{"d_model": 256, "attn_scale": 0.125, "init": "uniform", "init_std_qkv": 0.0213, "init_std_down": 0.0, "beta2": 0.98, "lr_head": 0.00489, "warmup_steps": 200, "decay_shape": "linear", "final_lr_fraction": 0.1, "doc_mask": false}
Each number is 500 + 40 x the weight over its row's rms, rounded and kept within 0 to 999. Layers, rows and columns count from 0. Numbers have three digits each. The size before them is the row's rms in percent of the matrix's.

# up: layer 5 MLP up, 1024x256, rms 0.179, rows 580-632, columns 128-255
# down: layer 5 MLP down (transposed), 1024x256, rms 0.175, rows 580-631, columns 128-255
up580 105:434495544478473485496515497600611460495531511456495565495471494481455518503467507565409495472487395508480538544509544491476537454525494490497524463459515473472482483468519545479511479557419516566502559579561466522539453510454525527456523489515480453423529491507454475552492459474493509471494481587498488503448469486587522503505469520486527426450472459490521491560488460495491518553496
down580 100:516522529462444490540510479455521492508560518482420525475523418551538414567501512508446435494428500551526513522484583460510428514479546500498581520464452553403516498514462486465492542555510524469487528499533541492468510498495528444498423568528526512478447455514525468509487478487561463439481491527532510516473542487558492489440417544540503502488546493392501522535558488506538517505589
up581 113:527507533469498506435485526511524483460491512498476493473550478447486460463475462434581487494491474516462540499490428517526514499417494485476483477473527541549528464488472521489494500490534502596438438496508446470406527527493516495520453556480538500511499557444521474457461401473493533518464478498524554523437469567460523420556478506522518542416491532483534452505399518492550579459473
down581 096:450626498454415552538476565539472525470482516375464458423546498501453441560496512520424609469476402511490412503524508469526487468561538513523475561457488577515489422491486515529465429464499530410505539517470483461509501483475524537573456479540472526514470460517525496497546480461540524437473512482500464567551483563506514533539528435507490508496544494534516443544477501479548410535556
up582 093:515508511502554533444519527479500461497481505459488464457533467522484485463453505514574507523467499477579502519474466487477534509593591504495506484448470509492461535517462446456472483428454432513475442539510468577491515453498546444526526530532484553508483519550581504468474548507512496524538517475492555449524459481453522507525432509507522405499495498584542503457460484534414514483504
down582 099:512504441513574495567506485525475545542471519551516498501496514469498520521498538537524462442535485528460449542447565489455513518542489491515497499514567465344445562533528428481447507533529482497540418571466520498479473575503457546591407441473538491533484504557519496483550483495467498519507427539465517491467546530465468508522480511460493488454513581448428422529478429445475493480528
up583 106:485508536529440452499575540498505468486545452497454469513450455543421442483440499486529467489515467488582470536484536440565499527452453537512445501458586508399501524532552468502477481512573536529475466479498449475518515547519576492533490504516529527527528500566505517460484491495454435471508567504468467509504428505418594541496505458571493500546467469517525508511487523517405521475438
down583 097:519422456502527492458529518477481517527529460486480500446455421448414563537532478507515495486465525527469476501517465513556581594482462496550428535557457488521475544548537517475445479553498465473587531475539456519502520463503530478440485410534487477490478499460471440588557551519463606496543572536473463464548431538519557485415475544482503477501479436427475496452484419519445542546508
up584 100:437428535468488452494495502484510551498508553454477504425491489498360503532492483532510497497520519465498524553523526449480528475499531606486503514473453491469565461464501499480500529484503478509512498524565583528496535585496462458515445513472502520571496493483554496466477474470487536645414495530496472486487445516539433547464529505488499495526477530501502498521500474463546517515469
down584 103:498518468632508559494471595540488531531430418486546603505607525484429512531490476555543518523477516502521529449479463498554460500498562543529467544468505556508532468550482550487441501463528489544529469452508525529504479508497509483495485459589493505462446528507481570476564393494473630479513547485507446466489557476572525493512592512556500506495498418517520468497486488493531447572520
up585 109:471527507561512429574558467564551551584501542489498499512476527509440494541453541524461529508474504516406517478526470421489467463498568534464489521559550498503527451519486444556420510479425465492510510496478513423507419447519476545523524521465502534515481519519581487509480514389519500566449434523524511535473468497454503471470486487479540497529573539527533615519516545367499519531501
down585 108:494518509567458456509508501513531471479452535569491498515501509515576527500508524513486464462537515510452480528489399510453507447491473476508499477584531521415476435533452500464475509493531497479468495518575421594545551522515582513523449555439538459525535484559467527401566435537543504560492489563539531451461529480497487440544527514491525510488561518606539474519472578510450547478447
up586 090:473399496441491476453471493425446495557453498469481575422501517528521477434445555492446419438479441524570591480510490522540534571471523509451464407483545552512521481428491501473525536462499497498482543531532509545488512543444529555429445441498531484454452471509533502449470452560527432527544541494505531498559532441563511454540507516570517473523502483477498467550533495518472569478520
down586 087:424523485481513553499460453492541451494493574387422494476534498431476465462524477524513482528567562445492548512539478465554377439588514502498436511523528455466513485461548518494546497508459511476549557476530507480506528485519446560502447480521521514484493477449534498443493461494587524497563491428510477465510477491482432566488512486559458527500493497486555525469488483504486485518509
up587 090:474555460534511527524451487532521502445530447516443501478545470516561498527501560509500458427491454496495522422456492503565464498502460422553541470499509478474472444471496508598436482582546450410554455495533478514509507499501492516427464469516536506508451538470455453510511520518458528432466499548571547441473569488431449540443520520513476515531568461581555497500443543449484473406451
down587 100:487514509573506514524495490492560507543393445484504515472525492581521473499518523457482511491459484537540507556510461498510479521452443492565496510545491557505448488433415539489473529488502456474474532511472392496564533464395430490560506512542574510499452472449519488553512493434519510447424488544553498464569513546525524532482553496546529554534532568465471540430468551499492480469524
up588 100:468502532570528460513487418513503511499420434483533464507437508559521517540524558429501585498481529505491502475453514528490493504521472437602538462445486553558494457464508504464512508469514479443543453520474499488445455485549514469464497545496517517477490498518572499428485535476508458519475507464523488476532553485488545472453570442556448532428518575499485537458539440440511453524513
down588 096:462476520517501522533438531463558531504495457480507556475565465585534547556482447468492489471503520507558487602482509501518520451547571481390464492506485491487522520501478519556464491497535477453480534531500581449490515551491472554492491517506464417410516521557525533525515481457483568496581465503479511505515524532585574485476465481551549511546458517486481543519537573485480494548482
up589 105:526525484532518474584480467515540472470442528506426504507480484482474473547545518490546492536541425491559484578502469606475451482463554495533516546489449499526487572443539493506480515488494572482479504466431496635470478560554499515500525496426539534414371540428420495534581504467566539476605525490490536509508483481480459515450489474475488483564563536514488532512523466602493530513513
down589 106:469504454487465584515452481517475538511529533478377472537476502517459472475513554620516405476510508478530509463454507423441553496467462472534546460440432523548502582568551518510484623514472443541504489519428495460550505535477515513499446551451458552411504468499552424503459524464502522495464429475504458491576498428462500506492528474523485495513544466501507508441528523479521476472469
up590 096:475508460525472532489497574573501515542516496537506486572508478516505497518548531489534500525518488459467399484468540488504447576534498523445395537525464512507451470474478477489514535443356495465487508521474530465590477530433509503510555464466566480479516541510484553490489542504492447414583504514498532491490537549523548515507426540494381456490517500430528470515479497536486554511444
down590 099:526502538405513467431513430479484517582484456522528463470533507573473500536529532558495517506527530523536454484529548588531505525513581532473463534516456556578576421548493482489547559475441524404554529494440508548522497471573422493459471514531523498527559539480451507476442478484479473449526554434447472465476543446511474530534512546498411541518541538523529576505533530523571448495503
up591 095:506581453470496477475492601609514449466483512465434496542529513543592525508494466502495511529485465544476477403478459544520445497529501489483561507512496468537572510448441452535495522512497517423522466480506482518537485497478471459514499498488516509480590542482466514469496492526502473589547565525518538540487517505571515539425413514489462524489509457561542563517495520441566564466485
down591 091:510551609551400487506482445495465481551487521514479520492468582558465410460552480569533547499548476492504541516511505445436534516375476546518534506524451499481413523403488592502456486425521478524496418517536560471422476508526511482536553567459486424553431514535513467479503521486479521526510514492496511481460561479468500455537480495552542464510484526456534548443453501515486530538477
up592 104:504489445582473488490454490499608497553471492501548469575524540531514504507522509472527475477470430502507496561494586486491482506545529480582445493485511534498532457478454403478453474588524534507469525507515490495466519540429520542459582479434569548451395489520517477443504503458468448469523488500504504542521427478481514486559499509528493535490513379419481512452584490458531542424557
down592 078:508452484492519525481437476481582612495552539518435524567492498492476531513525486508519422406538583494586473489495512463508457495540499432430487429591536432478476582485535499513466468494471558463560441554497516494461475521542490558468443460480517530563516499474519460470455517469509483497508567473522545493535533407507520492488479471574459525483429522545506447482452464482529530484521
up593 096:467483546508487515496517510500496530463475417491490532526471525515486496521570487466506524498499475480487449470467497497482555457499502499491500492465491436486548481427528551466488512461495417508564516538468472471524490537501461468521533555473578520538464520459539464546416480459510556522516510495493451484480426510507498494546446509546475506560471530480558418491489482622494463483589
down593 103:541556466503519482461530570511474520505509503419533528520491528533550507558522483503448498504496441460550520527522511558463486554408541487509467693479485512550499549569543470446569493484519486507503543474501483526454449517496472497510474518503542538469493467496494466495494461525485483485451519502489548514559542492553513514522474500468544514511540510485546546521472549492527617520529
up594 105:533541522503456443510496551569493475510470531479523519456507485562504547530498494541490535534482519475508473520522535441533500436491443525563482473552511444545561525447427520402509448516525502490418487497553547497476432439539467610495497518475466574546515540452500535640561477566497547473514498446521491449514444483525556571454420500468507534482471533573491479485496533518459525510539
down594 113:435572489462510487502461465446482579473565457459486528458482572530528465499539448551508492625470475513530501531521518501471508489468433534456476556481570528510490448430569513464564478499465499479542481523501485509546563529537480506464496502471434409490485488520495435522502466490542431477439450500466395509435521543560464565530506495505466507486566511520464535480458466552499436475452
up595 091:482535448475478456541482521433478487523481472529513482527539650479489423508473460543529424540537511534599500458490439430503419541466599508477512537459534439530476486401467578439518471500445513457452408464584498528437432403513505473505577511483542499443466458547515420486496536553531489520461596544536439502566487530479471513459488501529472540510578490436494434498495476526498553471530
down595 101:488485383533471434516476499476500497462540483445470456508554531491551468541519424505508384465441501517564460381510529499469504499444629475478484450493488545514549496443533531458526460507484464526434503566473484547545527502522533458441472419525499498460535421479459413531500494485445505506501548490509488496522551454556482505511574508584483507508469433442513506435525509573473499479511
up596 099:456492525565512509528485558575494495517500517526523530450468525537513523494563507464451465511502452488559496496537460443452464532477408512496527537475447490493569473490526469464525487485539492463492492513462469523515535520485516479515480483563586551474524468475468566456498530533520532493569532461496451486532414525593455522470519513494456516471523533461454584536476451454515497457433
down596 101:467511570440491490472501438499529481414467492471466531523561469446491483552403512498536462495462524505575545482461539521461509546517494583494472427453572552525542501449474427481542507451553490554515434496410529478495498464459489501576485561501528484520476478546481455575519526544482513493529485509530574511511449499466491553476552504485541463512485508533481560508471483468549462509456
up597 106:497576488441494492516563529480554508454513471477493505453504474414550454490465387538515529475524447414529545460502468449469494445564525478516484510515498487516468490477533495569505528496563550487492479479471501475493463476473533537514485464566489516441542506475549491539473524452563439455523495571508510450562502498467492499470508434537559561472448477505488469488517551565492550457510
down597 092:544541478462508501515561379453490498443472560477473528457461491481590454478527491538563491521485499496419492476467482498447512567500537484535589577486487472477492472459484490515370455452509500497491548517470479479559519470528530573522503543547541460474540488522522445552509484522518548442488529558509494402501481467495476530453516536456555552444460485509484566542526462535513476531565
up598 094:463500541515542505499441420490511495413565546450495525556455509539496516481461502508483488483431450511503533517551453458424517517507504534456498536488519480516530513507535507504512493511607475464498467525475426502447498464552534478475512583461482607429584491491525539526540571546514549515487526561413544516518455524531466514511536469509514517465541462471462524446566528465513590502554
down598 096:517439513579512358522506490427505503471525492517510382487556449491482454480533478559476405446485464537453543511531484523544509481488486476516496512465543544492431449496510520382482433445520502540499618501468525510509465473497459478533503496498569499520405488537523524524535499497517501476572513521468493576462447527515587567491561503495517533456547523511507521550491495498551455483544
up599 117:491499464482457450461533579495572541469451544474520537492445512532500416599483462476485522527515508467592538517443524454453539455531480579529492565494507529468424509501544474454532511532434479484421488476524473535508479550489509492581433549554506479527471400554420488544543520473469476549537528453552471460450481527517478472580536510520513499489513452475466553548521519455484451383438
down599 118:501431486519461556504524534445561546532499521435458533523448569551486525529515501510492528408550462454521500557519499507487583471485556493503516466503491503420455477532568470574492520496534478480436519480467526438529503543421437570529465572480524465530508499537494502532464452496475453537501550470492455555495544599529471486507401518507527496473491516502418560489474500489478480426463
up600 099:483437544503522499514563509466486450461506475521487458601475498481511452468465481486431423488516511405461532589494521535525457495492517432557539445527495519530475601458508466501494523586506476514532479469544493480550520514513519554386487576481455528458542491524472457488503476473470477471534480524461484471534510522424497509488499430441473545493552429537525508485587495565498542391482
down600 099:512451466418496500473521473477495449598493485588487523485460514472454499558509511452428505446452622493449552481450476470518573476499470543481546466456446482455444506526514590514492543510546464494527447515552520513388514519492491525423448508527623466506536485575528459508523509484478484611541488483507546475435599471537495463475461495472472508516513481476453498495436535470414446431522
up601 102:452532442462511525441555513532527457499518583486517488486513504510494428599495451625578465511520408492552511470565521500456489492608517436449478538387479555484444569438538431509493510489518456509492531525493488523575466504505502517473509484557534474487510522501446419508457512556526493561511505478462489509493570490506509471464575505433539519577546486488492570427456505529496483507407
down601 122:498488520489530425431520502506565546540496485506441563506533476471460487485472568496443498509474487564440576482532496532565456548494532451403489565476463585503564587496516503535468547492502514484448523522430479557509417468484537509491516459523549461472523438475418496548483492468530465548519497486526471517537475484515491523456522503498412494551502418520498508488510493531510578485511
up602 100:459486510487538560487521539539481562455491532412544463500457581510521420456446456482544555523473468451474534521581528509527539425482465498498484563460495495554519509442451477495456493607525568549442563521550488531460521536508519549429464498533519561468541396507516449542486486521488452469491524511535502509436541501565391497486519504435486444476471454528534499445546461483483459476492
down602 091:448547502433516469457445549475454493505495463542484442489493465487466467452531478510520510545461580506517505560475538622395496522524503488480466474519499593510519547510530514547475532472539544453525447520471575529501498442493512473479542509571520464495560472542532474521458526520465460538494502475585573493568480489440573474599523502489558552486526472521505506525477515426470557488541
up603 099:486484490481510502493522482552528463532396491464435455461517443494483476447543533466594468495485483425603561507525469489523504530534491467438582540428501504509558495522541463512498432486458505583538455435461472504485554471523495482509579521457552402487498479501465399473461458434510507541507403545439494482524517512550508494578552509475608522528467497457537530426516449458530473481543
down603 082:500491493491523520491473510466465488523538493584526496440563525495510525515502525544397484504495488522479513454517488507539428479484569483461414497570469472489518426393528466555512515534556578550493542487483432491518516536551462517461440413536471459454558483477569524473495548523529475465529524501511523501443531489477446534594467443554500492586596406514504455510477573504538453487547
up604 092:508576471513505507478531533460432448539545585456630476472484478462553547543532440543501482521498506490417518461452495500471505428437471547530487639506465499431478526467554502479497517505532506448427518522477516489475496526508453503508533544481521500540499486500490488485526477517443472538435545519531490543553489565500502477510506527488480479494461502433447472517506465447487508479521
down604 089:492532380431532437496508500548428555530520464517538535569511475436539553518485485521455493523427358499463490453487520565484513510505488551467526528510572503467452512503551468457546498518471499506517508524494562429491531577507494483491605525425518550470456450551476492499525574454504532476480501492560459480521535480556571545460508520506540459507441473501564460489461522551531499443561
up605 096:508513535516435461443536575504515538538462478446498487561495531507484584491548493434516521543560439406471470504449498555542518490427531523467479512514506534494547501526455523496544532460497415503492520539505522473540456569474556488516531507534455516446530466488523462513474534494494537506477490565452476504533461472462432602592523410453521531506477586499510473486541485530519504473580
down605 097:512481506558519524504473484506511491492460457571461436488509495542526517484462439528510497480496537496516497530509436569528511533524580491474553555475568532456375514512489482472526485407481578536498492543517511527565499564429567551438515450552508532497547527591537478548510501521497515475515461484532468455501456495514493532502559496525616548489468470546518539544515567587502490438464
up606 098:526432512482458456433505494538513558443480500517503539515515493485487497486473492506509465466459481586494546531480545528536493430552511467508464500532596505454489515502507390490467470600489465487516532486480474500515551485491510510552427544530523457451521540428534530474481555597496540546440538465471494472528554463531490463486531526470544426506508475529513542529434530571557624461427
down606 108:513450553559526517498486589471457486501509507509516535510494492464482503471504474483585529557505456491551513535493499494588540473534533454410512551467493516547452504479446426398556482497495500483480456462420576426465550422439495497440508528522520510549490505477540562447511485470456467549568535438463490462436551483573454556528510461515531535496379495549550553509349534517537520454453
up607 098:517439478436509505527486498495579458514530406463432525504487474565490495515440554586503472563471440422479593515508522498442502461435514481521516491551437540507484505487463472437511536517491509496463460481558487501533453487472549476479512464490455540504523478525427512465512478486524493532498531475457478542547562439498506584445454517538539520470531554510505506437557429511406536522510
down607 100:527565520556525505502481559424482494448484469535525454502559432483480512545542465447546523520493570483519504521510489521530429525451480460475495510483537491497512502483468513494499455563501468567505520493445548461493473431437453474536444414477552506443515421414547513495552461607502402527542539566532443536483472441498450507542494495487477458512477490486530458535511528478470541522471
up608 098:468524581510478474491489469552504543537487477453446467458484570527483481571492445498485538555515469527530458458459541497438437488504512526504506601487504553498546499471544573575540510444460476502527604561516539561495536487482461508466467550521495488528505507522489494499519481484527472488476542475478461536499540508491531593578475479471498496503542540538464472506508475597490549518572
down608 096:530487521444461498470476540528517426514521474479461530501467528466449441545560468542455454461544509426522517504480547443467542439519569539561494509539539562548536472529498571571603464518490578428473512469523485487540517583446525525501456519466515472521518524460458407488528489503554551505512566481451471456476513473458469540549490504518522489506507472471524498474485533506500478450532
up609 101:481512465493433441483487542557509486545526434535491582473490482507593446506530485526548470482470419549524530511507493456457468553499469515488547556443481463509523497456421476542558518552541475504429452623508497480534475454441519513422501474455526538436510434473475537529523479523542519442447512582449511530481526553479559516512530530553559558500497512509461509485514497571497550486478
down609 094:597489493521404494475461407524540498483513402508548565477488541467547540427521443521516469462561416524526485457517559519415469525452456556479469493531445492504537461444559494492559552486546516541483536529485527495507459506518499574503521448495443521451483505475475488540523540464558515477491506528513419452503486481473526479536517507520518503477410484430490456530509505517487513491509
up610 099:487513481456436512526507513461500527442493539475579517395508473481493514538513531504408400514485434453461482466504503466433498494541536488549489506459461504514525555456457556514488498495541403537497391471476440536496451410487540545513526531507506467608492490431578441530414504531494521507492532478523488506491540505535551501478469542411477578512527559504599551513519480474527475576457
down610 108:527540438581531479466464538558449493486540541504509470450470514495567513491515506456490597535458507568540450463515556513464616476509511527428452450567473490492513480489502464524491499551435535480545441544455543510506484479522460497391462538449513507498534582575425406495508508469573437502439468507502507543467512476479544467421505495489508524487545510438537458525504548503487512467483
up611 103:514464457439479467486443511448425548576501500534472462478441484563482532492595445499528449547479390508543543506500526536514489531515515535555499502499467532542413570445504505474517461495499551558470465559540479499522523510502449461490546471520544487561483529491485480538540548468529495506478526521480518515589438553473497451561408571495542586515428552478537481497479511557483512475418
down611 107:488446508491403496440486467523485422550439491497457457543511473526523519539455490519523469449491427502458511483537473614498514495439536525507463511505487458571412495524464421582528450516397518523449531496556425519532510507536467484508515494507497540564503494513468504489541463428527512513460524496473493518405499529457546491464529529565506495494417527539538497538486504523402455581611
up612 096:565478546484607461519448523472460491501457468529476474580454517425473431496535517536603448543482445477502550432457517487596509500497587483471497551465515562486472572535557482501546548551514479482492488513551538481474416523494507516497533466526500518495543477542552478466427505509515481555489497511543514477533471507479495557486523496492473461519457525478584461544418475377503479500460
down612 096:510418466490423443461511540432558471511512459470508487464604470501467510520492436610439506537495555490489521486488480517519496465574510480580514470529499458485574503532472547508474496544565489530512505468451509538446511428520494497512544482511480487504573474525482494480469473507468524544491498519555525498454448481525519456587547417430482501503568459509430461462562491461514545477517
up613 092:474524478590525524460516502494527439465402494503535475515521416461562517496466544498552509543523497528521519531449493413523599501514545516493437512551504501530541516476483551550541574522539473488474467518414506499492546448520449493515507552538583554487517476474571506525472430493409517531477551510521494472552450529502475528424468490439555557469491502429522451479502560514518480484540
down613 094:485506497571532431503401445490498485536443439602456584497429510504481445514486457554483433538567480506535470486479478483536506502493502516486510556535528477478518491523507498452506495510538513476496547411515493477531462522499554519469501409562557528452504497502491526520501447439473496551420464461497478461525509565435461464479568514536491511568538506435448457461502523477542508501544
up614 104:531474516545564527529491461568510435443507452477540457507475528434488522483445470487478476518505547535492528510509572483466474544453478513465517456498478484536578482430487424405442555483410514516525528461478476550462452588484535517523483484512498474546496460407521486450469575483590455464496492583501527482558474541498509507571534428538521519511521535464477463502536480507565530419478
down614 098:512503543428487531500522491521483554464501446484554408442493475480474457465551469500459460522498475539434476437555478453438495496498541521466545510484446455534505435511476491490486517455522527428532544529641536470449494506541443436471532555527397493513480501500444427469515480598500452505490456513547545530465483454477486471480489519505395471540455485516529518577462558514527518469547
up615 089:516534433518545504527520503376488520500452570506504533539509421422510530504487537521491538467487524532461457559466445426457429513424507499507542471542508489426516550392446494475519465562463491477472535485456496525448474481533529449472504477561565410540525473426564474584463493533543427448513498469499512542475526507499472501541559459510550452493571496544524521540486486477426553546521
down615 098:507467455493503525475501529531526516447438491433454551457532473423544537501456510439436484481422460483460505501512411497439529490553535506453481458524471491458513520490419459458539442479489479449561518492487515431469407493427466469493441496517464546520481466569524489516537520489442523556456484459505524480493465554558516536545534530506607486558507564557524453410530417432481560469490
up616 091:545480538472477498486476494497451442496455482542557482498483537522526512397588512492460465512427554424484518512551467476438475509496543480571533489569496528487515425413449431439496529492509507509474533590545512528516436510436529441504555498528491492527445492517466427553472422456531546522479413490521467536502567446485481489487499467456425501506470563469513485543444473575485485552477
down616 096:514498501483529515471514489485504539514603515471449543481522495457472495530526511475553510506455518510555503579448516443507512425499472559499490500519569545541455470522491468551478499468555507461501520451517449485475529455601493456507466494572456494470382523519477444502518459467477479513558478442507528520506494561548452434498461451450574539475527532464451558527571506496470454541489
up617 104:410454560552544469527491482467526539519509469470454540489492514509415472531534447478445495517568476395537520523460485501473549444463502476491477412467444464460565492509598475441466453470539425552520517489474555450518583462489504560468505564552544491539463516492547498463427468517493485465592494500514546545471472462525506478518501503492507448411504562442458533492507514487507518438543
down617 091:483475447466565558550413488461531578461507511545448503511534541476442584532427502533579519521463478441508467559466525542536519452469501504520521516502512494439472514528436519468524480459527515567482470550542478519499489536517463548490475490574480473500457444548476411470572429495469540547546628502481469437533461493478464521552521532431500481501557493518542459426451460469439465540474
up618 097:443546440501454534484488544484536486465506525471534586499551544560545515462539515487511510457525488483510507426470464455434562469511462462505496568430457494550497524503496597457495487573521501459502478517536481499486461475445472519531556476501474437519466472507474485459478547482404528507495474414412540517509515556488491485533491492600449496466525533467471537456538504430555552500487
down618 093:485530570449435535491510560528526479516508566450536489498455559446528490503480498520496451490509466484539435518495440492573527465507474577511540492473514514529526509477528530513494514500500481570416561497500471454396470508541526427494541488540480523432518548561471492494482485557532481494521519478372535421518508495514468461444462479496449458507482456499436515559479543532573567471442
up619 108:520490462552529538442556539573500453565503491505435467487518411577459406562550520491449478482495558527532502530535527493498409469455560507486527539548491532527521500430452492461502445506531561492499516452464497486520543463467551507504522392596532523467529531522437507480441471504468405432490461544458500533538492532511466441449528547431474486530437492555502475508483498495476495455519
down619 096:485483521532560466550478526513545483469479478462479527517495490493534557498438508472531459489469436484567495585493482483561495522529489489502514525441462455424570456495388420488442515469547507542473425473472474517446488472540517634534478493499492443497535464491602431539459461412537566497407572525463505524479444520515561526450565488549517534524504511492420559537539517504505502466498
up620 096:494491499524438444516509480517541492504501483489582507456471562499491448562451556580502489498543452451508430512481509440553469547526535484459553534505528467451367476514569469491555488497429521471508581507563466538521509472541451516485494511514586466481473423475560498526463534553479471524481464472432483496521503492488478516569559454464563508501443528542585474515466526506459449531448
down620 098:494503453523506483458434521564477472553542434497491509402485540486472528492501486530566523597481428527465424526584508535513404426527514471546476519533468516498573473493470521482529463471494559534492508491436495517488558510506516521523432513583516538436438485526432509486513565518532544501519547440409501471517526422501473417455553496462462448495437454516511455462518502523487486524511
up621 095:599487555552501467445529568552516444504468485446523513500541496538524376469516444555486480522565445499453512373509525558529501487519539471478446472497490579529456496492438491561499480519533530499478523599506494405474519628490434485522552494541485462478557479493553431507501548516484507499479465442483503451466485487480447530455471513442542454480458484471443485496511509546475429459541
down621 090:478419434494519459505541554466484480504461530469482445466478490622562556521503486490501458538531479509455431522503405544495485520475548430504574484510523466474509440456420448507561459494467462515511491403427488427485511501422587463478503483462507458499446540514495550455507559518439558463517474474502535563504538582415596499504452496525561495492462471496465504486496449534421521550468
up622 100:529471411528572486515534497454526479436483525490519443550476467544482473478506471514507511411464534452458506514491486527478419521539527513523519580516557495451528498474475534507541549489466490568503461441502532490521558582448461471476535492457490572508532350466512506448482469490532451436513483499469564519512428494420536496498518499556566513520434542489480489512503447484496519484488
down622 093:439498500453541453439476461521526598471505467425438466473509489533468463524527600567493489562571515440490473491568503535470480488473501560607524430536610468545459515483488441447484442533434511495461460493471542490459586520522509529484496480518454528524506429481475546519485443459524512466531566456481570538496506571511474488511489474452493515482518478504508509512492505444499475533570
up623 089:418431553526527506492446507569497533482514506537534466555483523522540538547552481449461472544447557490542475442497467521470541471494545419509457578516494542495488462512541467518481393447464498504539526563439544505469535530512540475527519404494467510505510529476529438467515476507459492433468517468497525408467530486519506534581509497427455526510505550520475587508437436527502553481525
down623 096:486473487593483487529490541578493507493498497473520550482409519481529489448525535479442491508379507422454488496508518549484425441474565459503472497497546531557502529483503417484488477473429518462415584515536487555501558514474508494536445441500547448531488482472528481540562425532427509445493545478514493481414492450464537555487452459501485534489578492513454554525508521529568571535454
up624 097:477516460501515555470560469514508498450528481502455459406475426518439521479501511484497482443509478483491512477513470473493605532547516507543494518542483475554552476529497514560580435466543539526537484542452497558539532540562487489423556452504533508496528516470478400430482513517468473502481450497423466482531520496494427495490485608526546558531523503518506477461529588535515580542545
down624 094:473508541545484475485420463547547483487527457515483490409479492487542529522542531520516551544535418527476564479565496513499494435476515495515510481538582533497403511453518479545510498399525497466539453458509537438495512497599492464515514498476540541529486545550455559428458543522412467542489499506480517526543482477455481460495495479484528538557491492527431524423500574490500529453506
up625 103:529578472522546559536517523563563497572454485496527569571514495431490537536454508478454489531523491468557450471486487516466518381493541480499527546527524443417516528504522527517479616494537484497512567523488560528456499452472485549487480452562483555476470430490450465511483518548483482520457479482465415500562498479475508467486441514455476523451564561507501481434480440552522518497444
down625 103:542515468473424415516541435519421471491469526508563493487543543489533493556540495489437605499486447500536491444498472505515464501512537535493494538507510485502515551454539480498513492559433462436503497499528597519419415513490475565546568515456527426514540466445581558562472502507554484479484602439458529459501549467515521506503462467535501566539533510514510487489473477519561410428531
up626 098:487584527524422497494401520501498485499571509412520507430439456508531505520456516519539473524539518484503560528514467493445540470547578492571489511495428544559502452506559476480564444547474551506459524456485492458531444557481489473508490507491526492539485462532471439521484471501456521535479531581531423513522539447478544542480507568503489520480531558461463588441488528481504556526458
down626 100:458457417508462545541486584513509500501505507472514489498490480488520537495475487506520564561584519494560460469517403495397553520496471437478469540482529530542520533482449549453598463525437491490460529458500469497476485493524455514478517502498464541534475546490463490521549454513407516457487495529519455541540518557550476408495506472430492524468513506467500544541488547530425476574475
up627 096:532533558492478517489559478527575440512542474507489574513508544502519474480522466552464488559517468554514527475553503501425538517561525488504497503518460455476573433470482488548494481483523544475431517490491549502570418559508589532497462504445524548504449503513531550545411500471454416520555435509538513410556468487584501525548421451462556459476450533504471510460462406484482501487448
down627 096:524457519504556534485535524535492525584515528525408524463512525515557547498481480551478508535477493468501489479514468513450541482519533555521500504489491503551499516551516512457622499455537501467463567419528572514457527493520465457534520500473478558507465494416552474558502470486466504485517528502539534472441452519534506488488498496547410575560465513537563532490494520512514492488507
up628 095:465587537475448566484518440539552457431528501552545448493475539527541519488514490457518528467518549541530493481487544485528464550436584491494589449509459534489507557571554536593539496439442567562557548499535506516464397514551532523571486444500517462489507510550484522476404508485418486474489511486517531430456498560467499518549448481528502536479504464519523510444446435548479490583464
down628 106:547480510515532486484473582500446517471480478498531534509458513515442544471555487552499480545526511485504546393524542514512593554491439557490530502518486441479589429506514502422609474465473512485477509517481520463522496507570474491522395515508515495469484497501415566554518593511448434488483475535509483473429543534507568447512518548550482558484588475513559579507482509504499401482421
up629 084:536503469514485568464548555526442515586449517583484490425519540509408490437487468464483509492470519549483507428571453459581448476508511484507513487456548514510420556452474533517521483545555511503534550456488534486460522523483486523582525435541530544479466471491486411523504531509495485498467471506482483450493493571424432514505518488537550541446448466517588437524459505482509489506496
down629 090:467474544492501525452430481470502497473506498442535509552485506466479573500503536539493550398601566488558457508549478527470536528560538469454487464469493477520464484519574503494551542533487482545494475521455572489563523460489494504436462430455486499543480478508505538493473466536418480505479465525503520515523482430432484497548462529455556530549562501476478497465580450438506529472390
up630 107:447549457504415513537411463565453552532498542614530424449510547518466568523536470493474518467457454593480494522507508449533491539466564539437527504523483560438559550523438551511523542440494484495494493560491455488513505561458589483490560508455485527470493486480547539498561502516541434516463603518502500508561455479483495486403459491512495484492501477467451496510480547466507511467550
down630 100:441498487487497579521439499550480533494488534482521533474503553444458534422475482522438569502481549514494449480494488493515434536592500452462466506461494543473464488487508473550491493469517478540484528539460551515502556537533425481417533444568487486473416453495551530449475510559523531546478504442539477542563551506489436507501497502410470501530532457527510476529485591561515478435456
up631 103:504526521523474481558512498425519543523517532476468508570422454508562450447574424483514478509510509465463473447514545503462450496531460495463485550458458574476449549541517460480444475519532463457448467458431421559531515460605522451487403499407466566519510465523494515493471528541502503464536552509487491498579569476513466506477521519496520532466527500439455464459526499463448496510486
down631 101:464507493539449520509478545523473472530503510505420505453469448520413429544524486456486453503435483438496493477405457484429504561442548484504594617476487508510521466487473491493508474507559482529502534502482509519460546465494484476493449487448520575521484494514514580454475449549422531483439569550517535494506574486467495443472476480472471428461450516531488539519491481493439436506482
up632 107:497530543529437498495586529439506554514484573480561544512482470476532527486523490459508452457491534456470480540485466481482529525493505512525488364464476531508557475506535551534500481513525470541438493435474498484504418496542539482555509510503562432461436494529488494526514541498517511502493519516511491475548491514519517448502589531587545550476515523437492502513574489453497502438498